config.toml
n_head = 2
init_std_qkv = 0.0433
beta2 = 0.95
lr_head = 0.00732
schedule = "wsd"
doc_mask = true
Each number is 200 + 30 x the weight over the matrix's rms, rounded and kept within 0 to 999. Layers, rows and columns count from 0.

# layer 5 MLP down (transposed), 640x160, rms 0.176, rows 195-216, columns 0-159
133,164,136,215,170,298,206,208,164,204,164,235,189,207,210,168,197,221,221,144,198,168,198,221,192,150,133,168,191,183,220,259,224,234,161,163,194,182,191,202,222,242,169,212,176,158,188,242,206,142,218,204,147,153,149,213,200,182,207,205,230,261,216,211,223,193,253,216,224,205,198,208,221,218,276,176,214,251,212,250,230,171,165,187,201,199,218,207,234,162,202,185,156,162,171,156,190,144,184,257,267,211,203,226,174,220,158,218,154,203,208,184,215,241,253,211,203,208,212,190,184,214,203,190,169,239,214,234,214,223,202,215,208,221,210,185,201,229,215,271,157,199,204,201,205,150,185,203,170,228,175,217,234,256,175,194,184,214,175,186
196,207,249,216,173,199,166,205,171,268,143,236,199,268,161,217,194,227,164,195,254,223,228,217,169,192,175,254,162,135,207,193,191,189,167,207,265,194,208,213,138,197,255,223,181,200,230,171,178,176,184,234,211,206,166,198,204,199,179,208,233,158,206,210,189,193,225,214,200,230,223,207,221,192,178,180,237,206,160,152,180,182,206,207,174,150,220,219,221,272,230,191,214,152,251,173,171,228,163,172,212,185,165,166,269,191,174,207,253,150,188,198,223,257,176,193,223,203,164,182,205,212,209,190,250,215,212,236,196,192,193,173,153,176,182,178,167,187,193,186,168,222,205,198,198,159,143,213,206,210,206,207,231,230,172,192,212,214,198,194
205,251,203,216,214,187,204,227,231,165,263,165,228,224,196,209,206,180,226,192,175,207,217,154,181,173,224,178,217,264,176,212,188,227,251,151,231,191,225,195,148,232,239,183,138,212,210,181,201,179,244,195,185,199,212,217,165,222,240,199,207,236,232,193,189,160,112,179,116,214,183,236,220,258,168,184,175,207,151,179,180,130,192,207,213,185,178,140,171,121,197,146,228,231,230,236,220,205,186,209,216,175,177,261,199,185,269,269,182,160,175,107,196,228,223,194,241,174,188,235,202,213,203,205,243,184,179,214,232,217,230,201,243,215,186,175,157,207,178,205,216,178,182,210,127,187,233,191,216,194,234,253,172,227,239,239,196,220,212,206
236,207,180,203,170,220,271,235,205,216,248,164,223,209,212,212,194,214,251,221,275,181,253,219,180,224,200,189,95,124,231,183,159,231,191,199,214,208,248,156,186,182,233,156,213,209,242,209,228,183,144,144,144,212,246,228,205,164,188,165,215,239,222,239,171,217,222,189,225,218,180,243,191,228,204,196,141,165,196,239,187,215,233,226,168,245,177,241,243,147,191,213,218,221,210,233,193,229,218,165,245,178,187,247,174,173,191,226,172,185,162,185,182,184,169,207,207,178,160,152,191,208,178,180,210,230,224,181,256,153,210,242,205,205,147,246,197,148,168,159,235,194,205,163,191,177,139,193,193,211,208,182,171,176,163,215,231,198,150,206
231,178,143,216,231,234,146,185,178,225,152,223,192,202,193,167,181,198,197,196,156,178,164,183,188,231,210,208,175,248,183,176,177,183,216,188,161,188,151,275,196,231,161,229,204,219,182,245,170,215,199,156,165,186,230,261,201,184,171,226,180,231,168,221,219,138,179,166,155,216,164,180,234,164,293,226,201,171,179,242,248,166,173,163,200,172,217,224,186,182,207,213,157,243,251,206,186,285,243,204,194,194,221,191,215,258,203,179,162,275,206,193,173,177,199,186,194,165,210,152,211,201,206,210,196,233,225,199,182,173,181,239,180,213,264,183,251,163,183,172,229,186,171,157,202,193,216,225,201,226,182,199,254,196,195,165,189,216,225,222
229,189,236,202,213,183,180,211,157,201,175,214,164,254,239,204,146,185,181,215,220,197,161,235,209,167,236,194,207,215,203,198,174,139,183,192,218,156,186,188,264,192,175,225,198,261,235,203,204,211,172,221,159,197,191,164,225,263,230,199,144,186,173,215,240,207,186,211,242,203,211,164,189,195,219,160,187,174,199,229,227,247,171,198,227,230,125,201,168,190,184,164,207,190,211,150,253,238,159,174,216,203,193,169,253,250,181,206,164,219,274,186,191,184,226,252,177,170,244,226,187,206,181,190,219,172,201,221,173,203,143,202,215,169,161,202,192,196,167,180,211,168,190,150,234,262,200,203,225,242,189,225,219,160,210,231,235,190,201,181
231,188,177,203,212,142,137,189,259,192,225,220,162,212,172,228,211,187,177,185,215,257,247,186,233,202,199,167,223,199,210,203,164,212,220,217,213,239,111,158,175,212,235,216,250,209,230,189,213,206,225,159,200,203,209,250,161,192,218,204,209,257,179,178,173,222,200,217,230,214,230,170,209,119,248,232,174,174,144,193,216,206,169,197,201,169,240,220,242,222,220,122,151,177,221,219,243,190,178,225,191,141,217,197,163,197,193,255,175,193,186,205,174,206,222,214,162,182,207,201,199,187,182,209,206,179,260,206,212,251,197,200,160,143,168,240,219,227,191,241,229,212,197,247,212,190,176,205,262,176,209,196,243,184,202,209,185,206,250,255
187,213,212,159,247,160,137,235,183,233,235,198,170,152,192,150,227,238,176,216,226,146,151,204,199,247,200,198,252,194,203,173,239,226,261,209,217,176,176,212,242,150,181,223,214,259,176,164,168,166,154,159,224,209,210,199,217,221,199,177,173,255,190,223,222,163,167,210,230,203,161,198,219,213,184,181,174,192,245,181,227,192,243,202,238,159,175,179,228,171,187,187,258,187,233,228,211,175,140,204,198,216,234,134,220,158,217,211,215,183,207,213,217,171,204,227,214,192,226,188,167,191,179,135,164,230,233,186,226,208,245,169,261,178,179,205,256,207,219,206,209,253,196,199,233,166,210,209,188,219,223,184,178,227,225,224,152,239,267,236
216,255,140,251,157,210,179,198,150,149,142,202,165,205,204,172,190,187,241,210,191,181,235,197,196,161,133,195,209,216,180,185,226,215,193,246,188,165,222,165,202,166,158,218,236,194,194,184,220,185,204,189,246,215,229,205,181,208,228,202,120,193,185,187,215,241,218,183,219,180,229,185,195,204,213,163,231,224,168,213,206,176,183,182,178,234,222,185,212,185,228,200,231,200,171,180,180,203,208,174,202,256,145,179,217,188,160,173,189,200,190,154,169,224,206,193,209,181,211,187,207,151,234,252,233,243,228,233,219,273,165,197,186,222,205,208,154,195,168,234,264,144,164,158,142,213,207,198,207,185,174,209,198,172,197,212,236,160,233,191
219,134,198,193,208,164,204,168,132,225,216,212,209,248,185,153,178,197,199,156,194,194,248,181,176,232,207,213,196,194,223,206,189,258,160,263,246,174,210,250,245,152,199,162,231,184,148,244,150,200,171,174,183,183,200,173,204,191,183,135,208,214,249,215,266,198,182,196,158,202,237,188,186,205,226,177,211,180,205,252,132,223,204,231,228,171,165,178,217,217,242,220,191,209,192,231,232,220,232,223,234,200,160,209,174,214,179,203,156,183,210,189,158,148,172,240,155,213,274,173,204,204,247,212,215,230,170,153,161,235,205,196,216,160,192,244,181,237,172,193,180,193,165,195,262,195,170,286,244,220,203,140,213,126,141,203,212,159,170,270
200,193,211,183,234,155,217,161,211,204,224,185,231,208,263,149,215,237,171,213,246,221,200,233,225,196,215,204,224,158,182,162,190,232,202,149,196,183,198,217,207,197,178,209,195,196,188,201,191,201,169,205,192,197,246,177,191,190,207,190,177,213,225,178,239,181,174,205,198,232,212,186,134,229,218,204,214,188,228,189,232,173,166,227,191,184,211,213,220,201,184,193,137,150,216,216,214,161,154,202,226,203,197,201,147,182,209,189,223,185,175,209,187,223,155,226,194,246,209,212,193,176,148,181,166,181,170,200,199,219,219,157,159,193,237,211,203,158,129,184,208,221,132,179,207,229,190,203,200,183,215,171,205,197,182,181,193,225,216,227
226,229,212,165,125,206,241,207,189,231,185,204,166,186,150,188,198,186,196,176,189,240,207,139,234,176,242,174,223,188,221,219,211,218,178,152,217,171,190,210,217,237,212,166,202,206,216,204,219,172,221,199,180,214,138,247,185,179,195,183,206,203,196,238,184,185,208,225,220,206,230,150,235,180,258,178,279,229,179,237,213,248,229,195,192,246,156,196,205,204,174,196,204,201,187,248,188,256,237,188,275,215,197,221,222,188,277,222,191,248,189,218,227,217,245,194,212,208,176,210,169,162,230,193,227,263,237,166,255,194,183,236,215,245,208,227,181,219,164,224,201,213,190,242,151,202,216,231,214,222,226,167,183,257,119,190,197,219,232,173
162,198,191,255,186,225,185,198,189,167,205,211,209,187,186,177,199,208,163,238,225,201,216,204,219,217,234,234,196,186,245,250,245,140,163,179,222,192,170,183,207,193,232,200,238,237,118,235,237,197,221,184,186,175,237,169,214,230,216,151,226,242,186,210,224,182,181,181,252,236,222,225,162,213,191,224,178,194,242,163,221,198,212,219,216,118,195,200,183,171,219,167,254,193,188,212,218,221,223,184,182,163,188,176,248,234,161,181,205,188,202,179,226,225,243,194,213,221,138,234,210,182,145,201,205,180,197,193,151,240,214,178,208,229,219,183,205,237,207,209,182,225,146,180,205,186,194,219,189,185,225,191,144,223,220,237,192,177,217,222
206,231,232,147,180,190,159,193,204,137,217,194,201,204,227,167,212,208,173,181,240,193,161,207,179,195,218,214,228,142,182,234,209,232,235,196,241,212,225,226,93,143,212,165,215,162,215,187,212,228,142,192,179,228,249,127,166,156,178,241,222,230,155,196,172,164,185,196,239,186,166,214,198,172,203,244,188,294,182,191,231,186,194,202,220,222,245,167,199,207,205,212,186,237,207,165,194,180,195,233,195,229,196,181,136,234,182,212,189,202,202,180,180,190,203,224,184,192,157,169,188,154,274,164,202,205,231,198,235,212,184,222,142,191,182,217,211,177,166,200,253,212,197,226,209,196,206,176,205,155,154,166,155,242,169,155,168,202,159,189
222,206,196,181,152,202,136,198,195,181,190,220,171,237,197,216,225,161,215,198,171,224,218,193,234,214,201,217,159,222,198,148,144,147,170,195,153,197,218,275,164,82,179,204,225,217,229,145,204,237,207,203,221,160,161,132,190,203,206,208,212,167,174,189,211,205,251,187,182,238,234,228,265,218,169,174,244,183,248,207,175,197,249,208,234,182,191,184,224,182,161,166,243,256,212,215,197,160,200,216,187,197,212,219,230,187,298,245,234,218,210,187,247,181,235,174,170,235,155,163,159,185,316,217,192,191,200,214,179,161,197,176,220,195,157,185,234,203,169,159,206,250,213,175,198,227,249,195,193,210,195,208,180,192,206,169,239,173,213,147
155,215,197,254,232,136,222,173,142,181,202,198,186,175,208,160,132,233,196,221,180,143,217,198,239,222,224,203,194,125,226,215,218,192,155,192,214,267,184,250,246,261,163,220,158,144,155,256,161,216,174,203,218,161,164,165,190,229,199,192,188,172,229,191,172,231,142,233,223,232,186,238,248,207,184,193,223,223,209,208,213,264,204,199,172,210,252,179,197,200,199,212,206,224,197,198,197,213,225,231,168,131,177,273,187,157,149,195,182,167,191,174,231,188,191,210,177,240,184,179,209,206,165,206,194,188,201,190,234,213,183,179,177,224,212,222,170,204,172,166,182,179,182,185,197,212,163,191,216,193,179,211,226,205,144,194,193,208,244,213
148,220,210,221,251,220,137,197,221,230,194,197,152,170,223,193,179,192,191,183,184,194,222,238,238,184,171,213,254,178,139,219,174,172,167,238,237,208,191,225,238,172,259,224,156,164,177,209,202,270,189,186,188,209,286,126,215,208,188,202,152,221,242,179,250,209,200,248,221,210,252,220,170,212,204,196,195,211,208,177,170,183,238,189,197,217,192,234,219,246,189,197,147,183,230,229,156,223,221,184,185,158,176,165,184,211,162,169,184,209,142,154,220,225,193,261,257,207,231,204,169,192,199,236,201,171,257,206,134,166,239,211,177,252,160,169,201,189,161,222,205,166,249,231,186,148,260,220,209,197,213,248,209,233,217,204,192,185,194,192
210,232,221,216,202,216,182,204,228,226,228,190,187,203,182,192,149,176,185,198,250,222,190,218,214,153,236,185,184,219,192,245,215,243,178,199,162,231,201,177,232,166,197,164,167,232,155,206,247,211,193,199,196,164,161,211,172,220,201,189,205,196,225,220,212,219,216,185,183,224,178,216,238,182,243,189,161,198,241,224,181,218,123,189,193,215,216,183,194,193,152,162,211,276,178,177,195,217,236,197,198,223,177,174,198,214,274,221,247,159,206,193,196,186,243,170,203,199,235,198,233,191,199,205,192,180,171,215,250,230,155,242,171,196,246,170,203,199,162,144,211,225,175,152,153,216,195,194,188,254,190,232,195,169,165,209,163,243,196,214
233,249,155,231,189,200,209,216,175,222,209,143,208,229,238,196,268,95,240,164,224,153,157,187,162,224,185,206,122,192,191,184,186,203,218,233,146,192,269,210,203,197,170,187,171,202,270,154,204,220,226,230,185,198,243,162,198,161,201,176,142,168,234,262,152,214,210,187,168,192,154,223,202,236,200,136,180,195,203,162,215,169,196,185,254,173,216,250,156,168,197,217,213,176,203,196,187,166,261,218,212,162,184,171,213,237,134,223,197,159,186,228,122,216,221,202,179,236,247,208,248,217,251,218,199,224,186,244,204,166,183,192,166,181,219,260,145,174,219,186,153,174,164,172,216,180,178,208,159,225,203,185,178,202,170,108,191,185,211,207
218,187,195,200,211,133,214,213,167,184,175,159,191,190,155,217,216,169,155,248,208,174,220,267,173,188,208,169,208,158,212,188,253,259,187,240,205,176,195,187,226,185,192,200,199,262,198,214,225,210,135,232,168,212,226,214,208,190,223,121,200,134,179,221,235,233,181,194,121,203,191,164,233,176,217,259,221,176,206,203,191,229,180,214,163,234,177,194,228,203,164,202,192,242,181,216,195,220,183,201,184,190,205,245,147,133,189,196,193,188,225,193,222,152,195,179,189,214,187,220,226,222,253,212,259,208,215,175,227,210,172,190,243,233,226,243,194,195,190,202,170,139,205,185,222,227,183,147,199,220,254,215,187,228,196,208,233,225,176,221
189,265,199,133,170,207,189,167,223,231,214,163,181,196,217,147,198,235,228,221,222,187,205,202,136,212,223,182,197,246,200,203,199,211,202,192,225,219,200,207,235,208,183,179,175,206,144,180,197,160,225,204,159,126,239,136,219,208,175,212,219,277,198,207,197,200,180,257,240,217,197,252,205,260,183,255,140,231,195,235,133,174,187,203,232,205,164,201,272,211,215,230,184,163,202,169,176,149,226,273,166,205,208,164,259,203,232,133,189,145,203,129,224,190,250,161,211,178,217,229,244,168,191,256,163,212,242,200,236,240,199,191,131,139,184,268,151,202,231,178,204,233,198,227,209,232,225,209,204,174,219,263,156,175,227,175,235,187,124,178
218,243,173,223,218,194,177,168,269,234,225,207,200,168,247,219,258,246,237,208,220,257,213,200,210,228,208,163,249,243,218,212,260,262,196,177,227,185,196,210,153,186,235,151,179,201,259,199,270,160,184,215,242,187,213,167,164,219,202,213,222,225,150,202,239,101,196,218,196,207,222,220,181,169,159,209,185,185,205,245,182,204,178,199,209,181,143,239,199,181,209,216,178,238,155,154,154,193,205,189,195,168,189,208,148,231,206,237,216,200,194,197,205,227,210,211,238,217,168,232,219,198,185,227,172,206,187,203,162,206,211,176,147,183,198,171,190,190,196,236,224,176,248,201,212,207,248,211,152,185,221,177,223,186,207,159,157,222,213,184
# layer 5 MLP up, 640x160, rms 0.175, rows 196-217, columns 0-159
208,175,201,234,210,207,138,259,170,169,223,168,202,225,229,241,225,195,257,174,140,182,216,217,148,168,199,195,233,197,205,238,231,201,235,201,178,218,216,196,208,216,208,255,226,143,194,214,191,196,217,231,222,207,142,208,242,150,160,146,211,143,192,194,143,213,198,207,195,194,189,186,221,245,156,224,200,238,211,221,141,226,219,194,221,174,218,143,217,189,218,215,203,181,245,175,189,227,202,188,210,166,219,178,247,211,208,207,224,225,219,210,203,225,207,172,194,183,171,203,182,276,202,212,216,184,191,220,225,216,214,218,224,272,273,194,178,172,213,221,183,248,206,226,227,193,205,189,166,208,215,247,179,202,242,181,186,199,223,193
164,200,185,169,223,171,185,171,214,198,185,156,154,186,209,225,224,132,242,221,232,199,178,288,233,221,157,220,185,184,175,180,172,203,216,159,194,226,196,215,177,144,208,238,155,192,191,249,189,138,207,247,188,114,183,185,233,168,204,209,220,182,211,256,209,203,197,178,286,209,203,251,229,242,151,173,173,168,164,166,222,200,206,228,192,171,181,216,157,243,266,195,181,214,192,217,198,218,233,214,185,220,210,175,257,209,188,232,175,215,168,183,207,195,178,306,226,226,252,218,201,165,210,204,186,223,202,211,185,281,144,216,210,210,214,201,192,174,242,160,165,201,270,177,174,208,248,182,166,264,170,187,211,200,201,218,202,244,250,190
204,198,192,166,193,159,210,187,143,142,193,206,289,199,214,226,228,220,152,201,219,159,212,244,191,199,253,187,172,198,212,220,194,164,259,185,226,240,223,201,194,260,220,233,260,208,178,238,169,152,221,241,179,189,194,198,217,232,172,243,192,194,212,193,172,162,159,175,188,193,202,220,158,194,159,242,184,193,219,178,160,166,179,174,224,244,151,213,181,228,231,204,216,197,206,238,272,181,168,291,157,207,202,189,173,179,149,131,212,186,181,225,197,214,216,193,235,192,181,244,191,164,206,214,214,222,204,213,192,146,170,145,192,188,192,200,201,228,191,230,176,156,194,223,201,221,233,161,207,197,158,205,230,186,203,213,169,194,256,219
225,233,252,198,205,216,214,226,211,208,274,143,232,219,217,238,212,182,174,215,209,205,165,247,241,227,165,194,214,198,216,212,208,192,186,194,171,187,214,229,187,183,211,207,256,182,181,174,205,207,196,238,177,232,205,205,248,153,145,244,213,157,160,228,222,185,242,182,199,190,223,192,145,193,212,200,202,230,176,202,192,228,163,204,213,200,181,219,173,219,149,187,196,191,181,181,134,209,192,184,105,178,236,128,206,149,173,228,193,171,225,212,205,195,214,215,218,189,200,247,171,212,146,181,253,216,147,229,236,194,202,205,200,196,188,195,247,194,189,176,180,218,200,182,235,151,158,226,216,142,203,174,186,229,170,222,235,181,184,227
173,188,234,172,225,168,227,211,220,188,224,196,163,180,238,233,142,210,215,132,171,220,286,179,184,209,173,200,224,249,162,195,158,160,182,171,191,185,198,258,156,169,184,163,191,173,213,233,184,158,171,201,220,209,261,185,204,177,196,207,201,186,213,267,220,176,262,218,192,220,223,246,176,185,220,175,211,228,220,229,236,207,203,233,189,239,176,220,231,167,193,198,209,181,193,179,196,188,188,182,159,159,174,177,213,192,212,210,207,229,203,239,151,194,210,235,209,226,210,220,217,223,201,209,201,181,241,231,140,217,174,169,234,170,244,209,197,187,226,165,234,213,263,234,192,218,234,177,208,205,167,187,176,135,182,231,198,217,142,172
202,256,199,165,216,221,215,220,213,195,217,184,185,218,195,228,176,139,272,206,149,206,159,234,200,204,165,209,187,166,176,211,192,194,234,182,127,220,218,182,241,241,198,172,187,185,231,213,220,263,205,208,202,172,256,124,218,233,228,219,180,183,236,246,200,180,228,199,174,188,186,177,262,195,218,188,144,217,209,237,229,228,198,175,159,210,257,243,142,194,226,183,175,187,179,250,158,165,205,218,142,163,225,243,232,236,220,159,162,204,188,204,173,226,208,203,204,210,231,178,192,189,139,182,229,210,214,196,193,204,184,210,187,231,210,225,181,220,158,194,201,199,229,246,175,211,238,170,138,156,228,159,182,231,188,205,206,234,186,199
200,197,205,164,245,198,185,217,203,169,243,192,192,214,238,196,178,195,209,188,213,225,219,211,200,143,211,181,219,117,153,191,165,168,205,233,242,196,246,165,160,246,235,251,184,214,214,228,255,202,193,214,220,249,199,145,245,171,204,209,238,198,217,172,206,184,132,145,209,188,213,214,203,240,216,153,179,239,196,213,220,206,211,183,209,195,178,197,220,217,165,160,193,157,243,175,190,248,235,210,149,218,205,203,209,206,206,210,183,197,197,184,245,215,156,222,168,174,198,283,184,167,167,160,168,196,183,201,195,228,158,183,178,262,214,221,256,238,222,181,211,149,202,214,178,210,162,214,234,203,231,244,156,174,231,173,218,195,223,238
239,207,234,198,177,211,221,238,238,243,202,212,166,198,196,204,192,154,216,185,225,208,267,134,186,185,226,135,174,225,187,181,229,187,184,255,123,172,263,174,247,234,211,236,180,112,223,160,221,167,219,238,200,162,190,210,225,123,185,208,214,185,221,222,204,183,175,137,231,169,185,171,201,201,201,199,160,203,232,177,222,203,174,195,193,151,167,167,204,214,229,194,185,197,209,166,248,200,244,189,173,211,217,212,225,211,154,159,157,183,186,139,191,196,140,214,193,238,182,172,260,197,205,241,233,163,210,190,243,175,215,170,203,173,208,150,203,195,222,267,228,240,156,211,207,180,191,242,233,187,228,234,207,182,223,158,229,220,220,196
254,129,200,155,168,210,198,253,242,259,204,206,184,187,236,173,205,186,147,149,179,248,248,176,230,218,143,170,179,131,230,196,169,237,207,216,206,201,170,187,212,148,210,204,210,203,195,205,168,258,179,154,166,170,255,212,218,231,138,215,150,186,255,189,198,221,243,217,199,253,251,207,238,236,231,256,203,217,189,178,290,167,194,221,172,143,182,218,221,171,206,212,208,208,156,245,218,232,219,164,154,210,227,249,198,192,154,243,190,222,207,197,170,186,218,216,221,250,241,197,240,152,267,190,209,224,130,178,184,208,165,188,163,146,222,225,220,231,262,187,165,149,177,196,216,198,223,231,244,239,229,204,183,204,202,185,204,243,184,161
174,193,172,200,220,225,272,230,276,228,226,212,218,231,207,205,239,198,227,189,195,192,171,216,187,237,223,144,195,209,168,209,205,206,220,224,189,229,210,206,173,215,206,199,209,174,249,188,263,192,242,189,228,185,131,175,245,182,167,184,222,226,201,194,189,195,172,184,197,131,138,234,280,188,231,169,155,168,160,174,126,226,220,200,203,194,194,153,155,197,195,136,212,183,187,192,185,209,166,177,144,194,199,198,178,211,226,197,250,192,219,195,235,153,207,169,201,195,152,216,221,238,209,176,225,253,201,195,213,171,186,150,234,182,197,246,179,212,224,217,172,213,206,157,207,232,235,181,217,264,171,223,213,233,248,155,178,188,188,195
170,211,187,198,298,237,182,236,126,218,223,181,153,216,213,173,187,153,245,185,188,147,182,181,179,213,156,226,188,165,148,182,194,189,222,189,131,196,156,141,223,252,192,200,223,142,225,221,223,186,206,218,181,179,227,158,185,168,220,216,246,205,177,247,191,277,207,210,137,174,192,242,188,200,216,225,168,236,199,233,170,236,192,197,214,230,234,209,166,248,193,205,148,244,217,208,186,222,220,202,122,230,194,192,294,176,200,223,154,215,256,281,150,184,154,186,167,209,238,210,159,201,216,221,197,153,194,215,167,272,220,204,244,251,185,187,206,186,198,218,190,192,176,163,163,220,162,224,223,253,190,190,200,199,238,216,215,220,190,195
175,155,195,202,214,230,266,208,213,179,175,184,199,250,212,197,181,183,172,223,189,180,174,211,188,205,162,164,166,247,198,185,208,182,184,235,178,259,201,237,161,173,187,192,200,206,266,224,163,195,223,166,214,199,236,160,156,185,220,201,187,197,195,211,145,220,130,190,195,180,203,218,229,261,235,210,195,202,235,201,239,207,212,169,209,208,226,194,178,178,165,194,163,168,130,172,187,150,231,168,194,232,189,227,224,242,191,196,212,235,191,218,232,198,210,182,206,171,206,268,177,187,206,153,153,183,222,227,183,179,165,190,227,241,177,208,186,193,240,201,166,256,216,200,177,203,175,192,133,208,219,176,236,268,219,209,203,195,175,206
233,174,218,199,190,226,197,244,226,260,211,194,197,185,236,170,224,217,208,219,168,198,213,197,189,260,167,198,186,124,197,205,169,216,192,220,186,147,201,169,197,240,178,179,252,238,193,130,185,200,254,174,227,220,199,217,276,191,204,188,188,196,186,155,188,197,155,167,192,212,196,231,237,238,247,159,197,196,170,209,222,181,192,181,215,169,225,172,208,171,192,127,194,168,248,191,229,165,180,173,165,265,197,227,165,223,157,174,160,160,175,218,227,288,249,212,148,230,227,142,179,212,112,216,213,200,249,242,232,197,185,170,216,191,186,223,185,270,225,205,130,238,201,198,180,181,211,212,197,137,163,217,213,254,177,199,216,194,237,236
200,193,191,205,221,164,217,172,197,250,217,237,185,157,202,211,279,120,242,173,218,197,238,212,208,204,161,243,188,232,194,199,201,136,210,222,212,186,159,190,143,220,187,226,178,215,181,223,208,276,227,150,219,210,196,180,201,222,233,221,249,150,162,215,174,203,195,159,257,145,142,211,201,204,181,231,212,189,203,167,237,170,157,202,179,187,209,231,169,189,232,156,194,199,217,220,201,203,232,237,231,218,185,170,238,269,198,216,224,229,204,170,223,173,205,171,197,190,208,152,132,159,221,161,199,192,235,225,160,189,156,174,208,170,261,231,227,182,230,197,191,208,243,212,217,193,201,185,221,246,249,157,239,243,155,232,148,193,215,192
213,170,161,161,216,230,250,155,201,198,177,167,216,172,174,201,243,222,219,179,183,192,189,172,196,193,197,255,215,226,216,176,203,181,206,182,189,229,216,233,244,251,209,208,242,151,227,170,230,164,160,192,197,227,191,154,222,169,239,232,229,163,173,139,224,181,197,229,186,197,218,216,259,220,219,203,180,196,203,231,182,224,226,235,164,210,230,171,135,214,243,177,244,280,180,161,190,198,198,218,257,189,159,128,197,164,231,164,229,171,152,190,212,229,198,203,199,173,179,225,196,224,197,184,196,207,190,229,259,181,175,220,175,199,274,187,209,188,245,165,228,178,173,273,176,220,193,167,212,172,228,178,243,121,152,168,231,193,242,230
216,201,188,227,237,186,176,210,241,249,197,188,140,231,220,239,176,298,180,247,189,129,243,230,266,212,242,236,168,183,229,160,187,202,128,217,188,256,215,176,208,160,209,238,168,188,218,188,251,181,190,224,202,170,250,226,195,181,208,187,153,202,190,222,157,197,184,161,221,222,206,215,188,214,149,236,202,219,201,232,232,213,197,198,194,214,180,234,201,138,197,168,170,255,261,203,212,206,161,177,202,176,187,189,203,225,181,197,174,162,187,214,215,208,213,166,181,169,226,182,165,190,187,197,165,265,181,244,206,205,200,211,205,212,148,255,195,239,164,240,229,194,243,185,222,148,212,194,224,252,215,206,210,227,209,177,175,201,177,146
184,208,209,143,185,160,287,199,207,158,193,262,192,214,238,209,133,199,200,175,168,205,188,220,193,256,217,188,265,164,212,131,188,198,228,201,220,218,198,164,171,167,183,159,143,206,244,226,240,218,188,260,218,221,185,226,197,186,177,259,208,164,182,221,203,187,204,216,206,190,191,213,193,206,195,174,191,218,209,188,164,165,196,216,187,155,191,176,175,226,180,209,176,208,257,207,195,165,207,152,213,157,178,207,194,178,200,190,164,195,170,234,216,211,208,167,212,214,188,209,206,222,216,205,253,167,162,229,211,171,225,201,192,163,218,181,233,222,220,228,194,150,215,200,187,183,191,177,192,251,181,186,172,172,228,204,221,179,213,188
172,155,181,209,185,187,205,170,220,132,211,274,224,163,190,231,185,246,200,197,223,167,219,201,175,229,193,242,196,159,205,258,150,215,177,215,196,165,228,236,196,135,162,190,210,211,206,230,204,158,162,159,249,175,178,140,207,185,183,229,170,181,173,199,196,154,160,222,190,218,214,193,161,194,209,170,212,189,231,201,188,208,216,246,195,251,224,172,215,212,186,207,170,145,180,218,210,181,205,159,145,230,203,170,171,193,199,242,191,238,220,192,162,222,182,251,195,182,224,202,172,229,188,263,230,228,180,180,200,248,181,199,228,246,264,168,188,221,230,213,257,231,188,226,222,186,186,198,188,236,214,218,194,150,222,213,241,202,222,236
238,161,209,233,126,211,245,229,182,205,246,200,225,244,218,209,181,167,134,153,181,136,210,190,300,216,174,221,172,213,220,150,170,201,180,214,221,216,228,193,174,210,208,172,212,216,146,224,204,191,207,213,220,181,156,192,194,192,234,230,246,174,211,257,182,153,211,145,204,256,192,206,246,189,160,215,212,224,233,181,182,168,209,230,223,211,173,219,164,196,167,149,233,180,204,207,191,151,138,161,173,188,187,185,250,195,216,202,208,243,244,248,182,252,210,205,171,172,210,202,191,227,209,261,237,169,222,238,196,201,219,200,215,168,192,229,216,208,208,169,240,199,195,251,228,162,191,168,167,191,233,199,159,190,219,154,166,209,215,124
166,209,217,170,210,176,147,230,184,174,216,218,221,204,174,176,211,229,219,244,190,184,255,169,212,141,234,180,214,191,202,213,170,163,143,184,214,210,175,198,190,223,240,188,176,243,192,250,185,133,195,266,151,248,194,212,267,145,198,230,234,221,192,231,226,167,191,213,268,205,213,207,182,235,210,211,154,139,244,202,170,217,212,202,200,208,207,209,166,208,303,230,135,250,165,231,230,187,198,185,246,230,224,152,225,131,149,190,146,228,223,145,159,203,193,202,134,212,170,228,266,192,204,138,200,157,184,210,171,182,248,193,259,229,191,205,227,242,185,215,172,191,175,254,213,208,190,245,211,212,157,257,208,153,156,177,157,265,208,197
217,217,192,202,214,217,180,229,161,165,204,198,220,270,255,145,152,202,191,128,185,219,214,210,201,149,245,246,208,178,215,172,175,214,223,240,150,260,198,170,191,209,172,176,215,206,201,175,230,171,224,195,223,238,203,196,169,208,156,182,215,147,227,219,186,209,188,178,201,230,181,167,199,166,218,218,214,185,223,213,227,189,191,217,200,235,169,123,216,204,187,176,186,169,185,237,203,180,237,247,145,201,191,224,177,205,197,149,262,195,210,222,219,206,211,212,185,184,249,226,135,235,196,208,197,140,190,184,211,274,119,222,181,191,192,236,194,272,190,234,173,193,198,236,184,175,197,172,205,201,229,210,162,180,199,208,244,205,226,227
243,228,214,214,181,210,205,165,185,151,189,169,244,184,221,192,241,157,183,183,223,177,163,213,233,236,168,140,157,183,220,166,131,121,140,140,202,196,208,218,228,225,161,247,248,177,173,178,230,167,187,194,238,237,230,224,195,216,187,219,169,162,186,194,222,144,208,226,260,209,149,218,131,218,210,221,211,171,216,139,206,219,226,219,162,213,216,175,256,200,225,194,207,174,179,209,218,199,201,173,216,204,150,211,162,223,193,146,176,131,216,157,175,237,142,213,228,216,243,202,204,255,161,236,220,209,144,221,184,209,194,197,173,211,233,245,206,243,137,164,206,195,188,178,215,211,205,179,211,208,165,209,256,180,222,208,224,264,180,208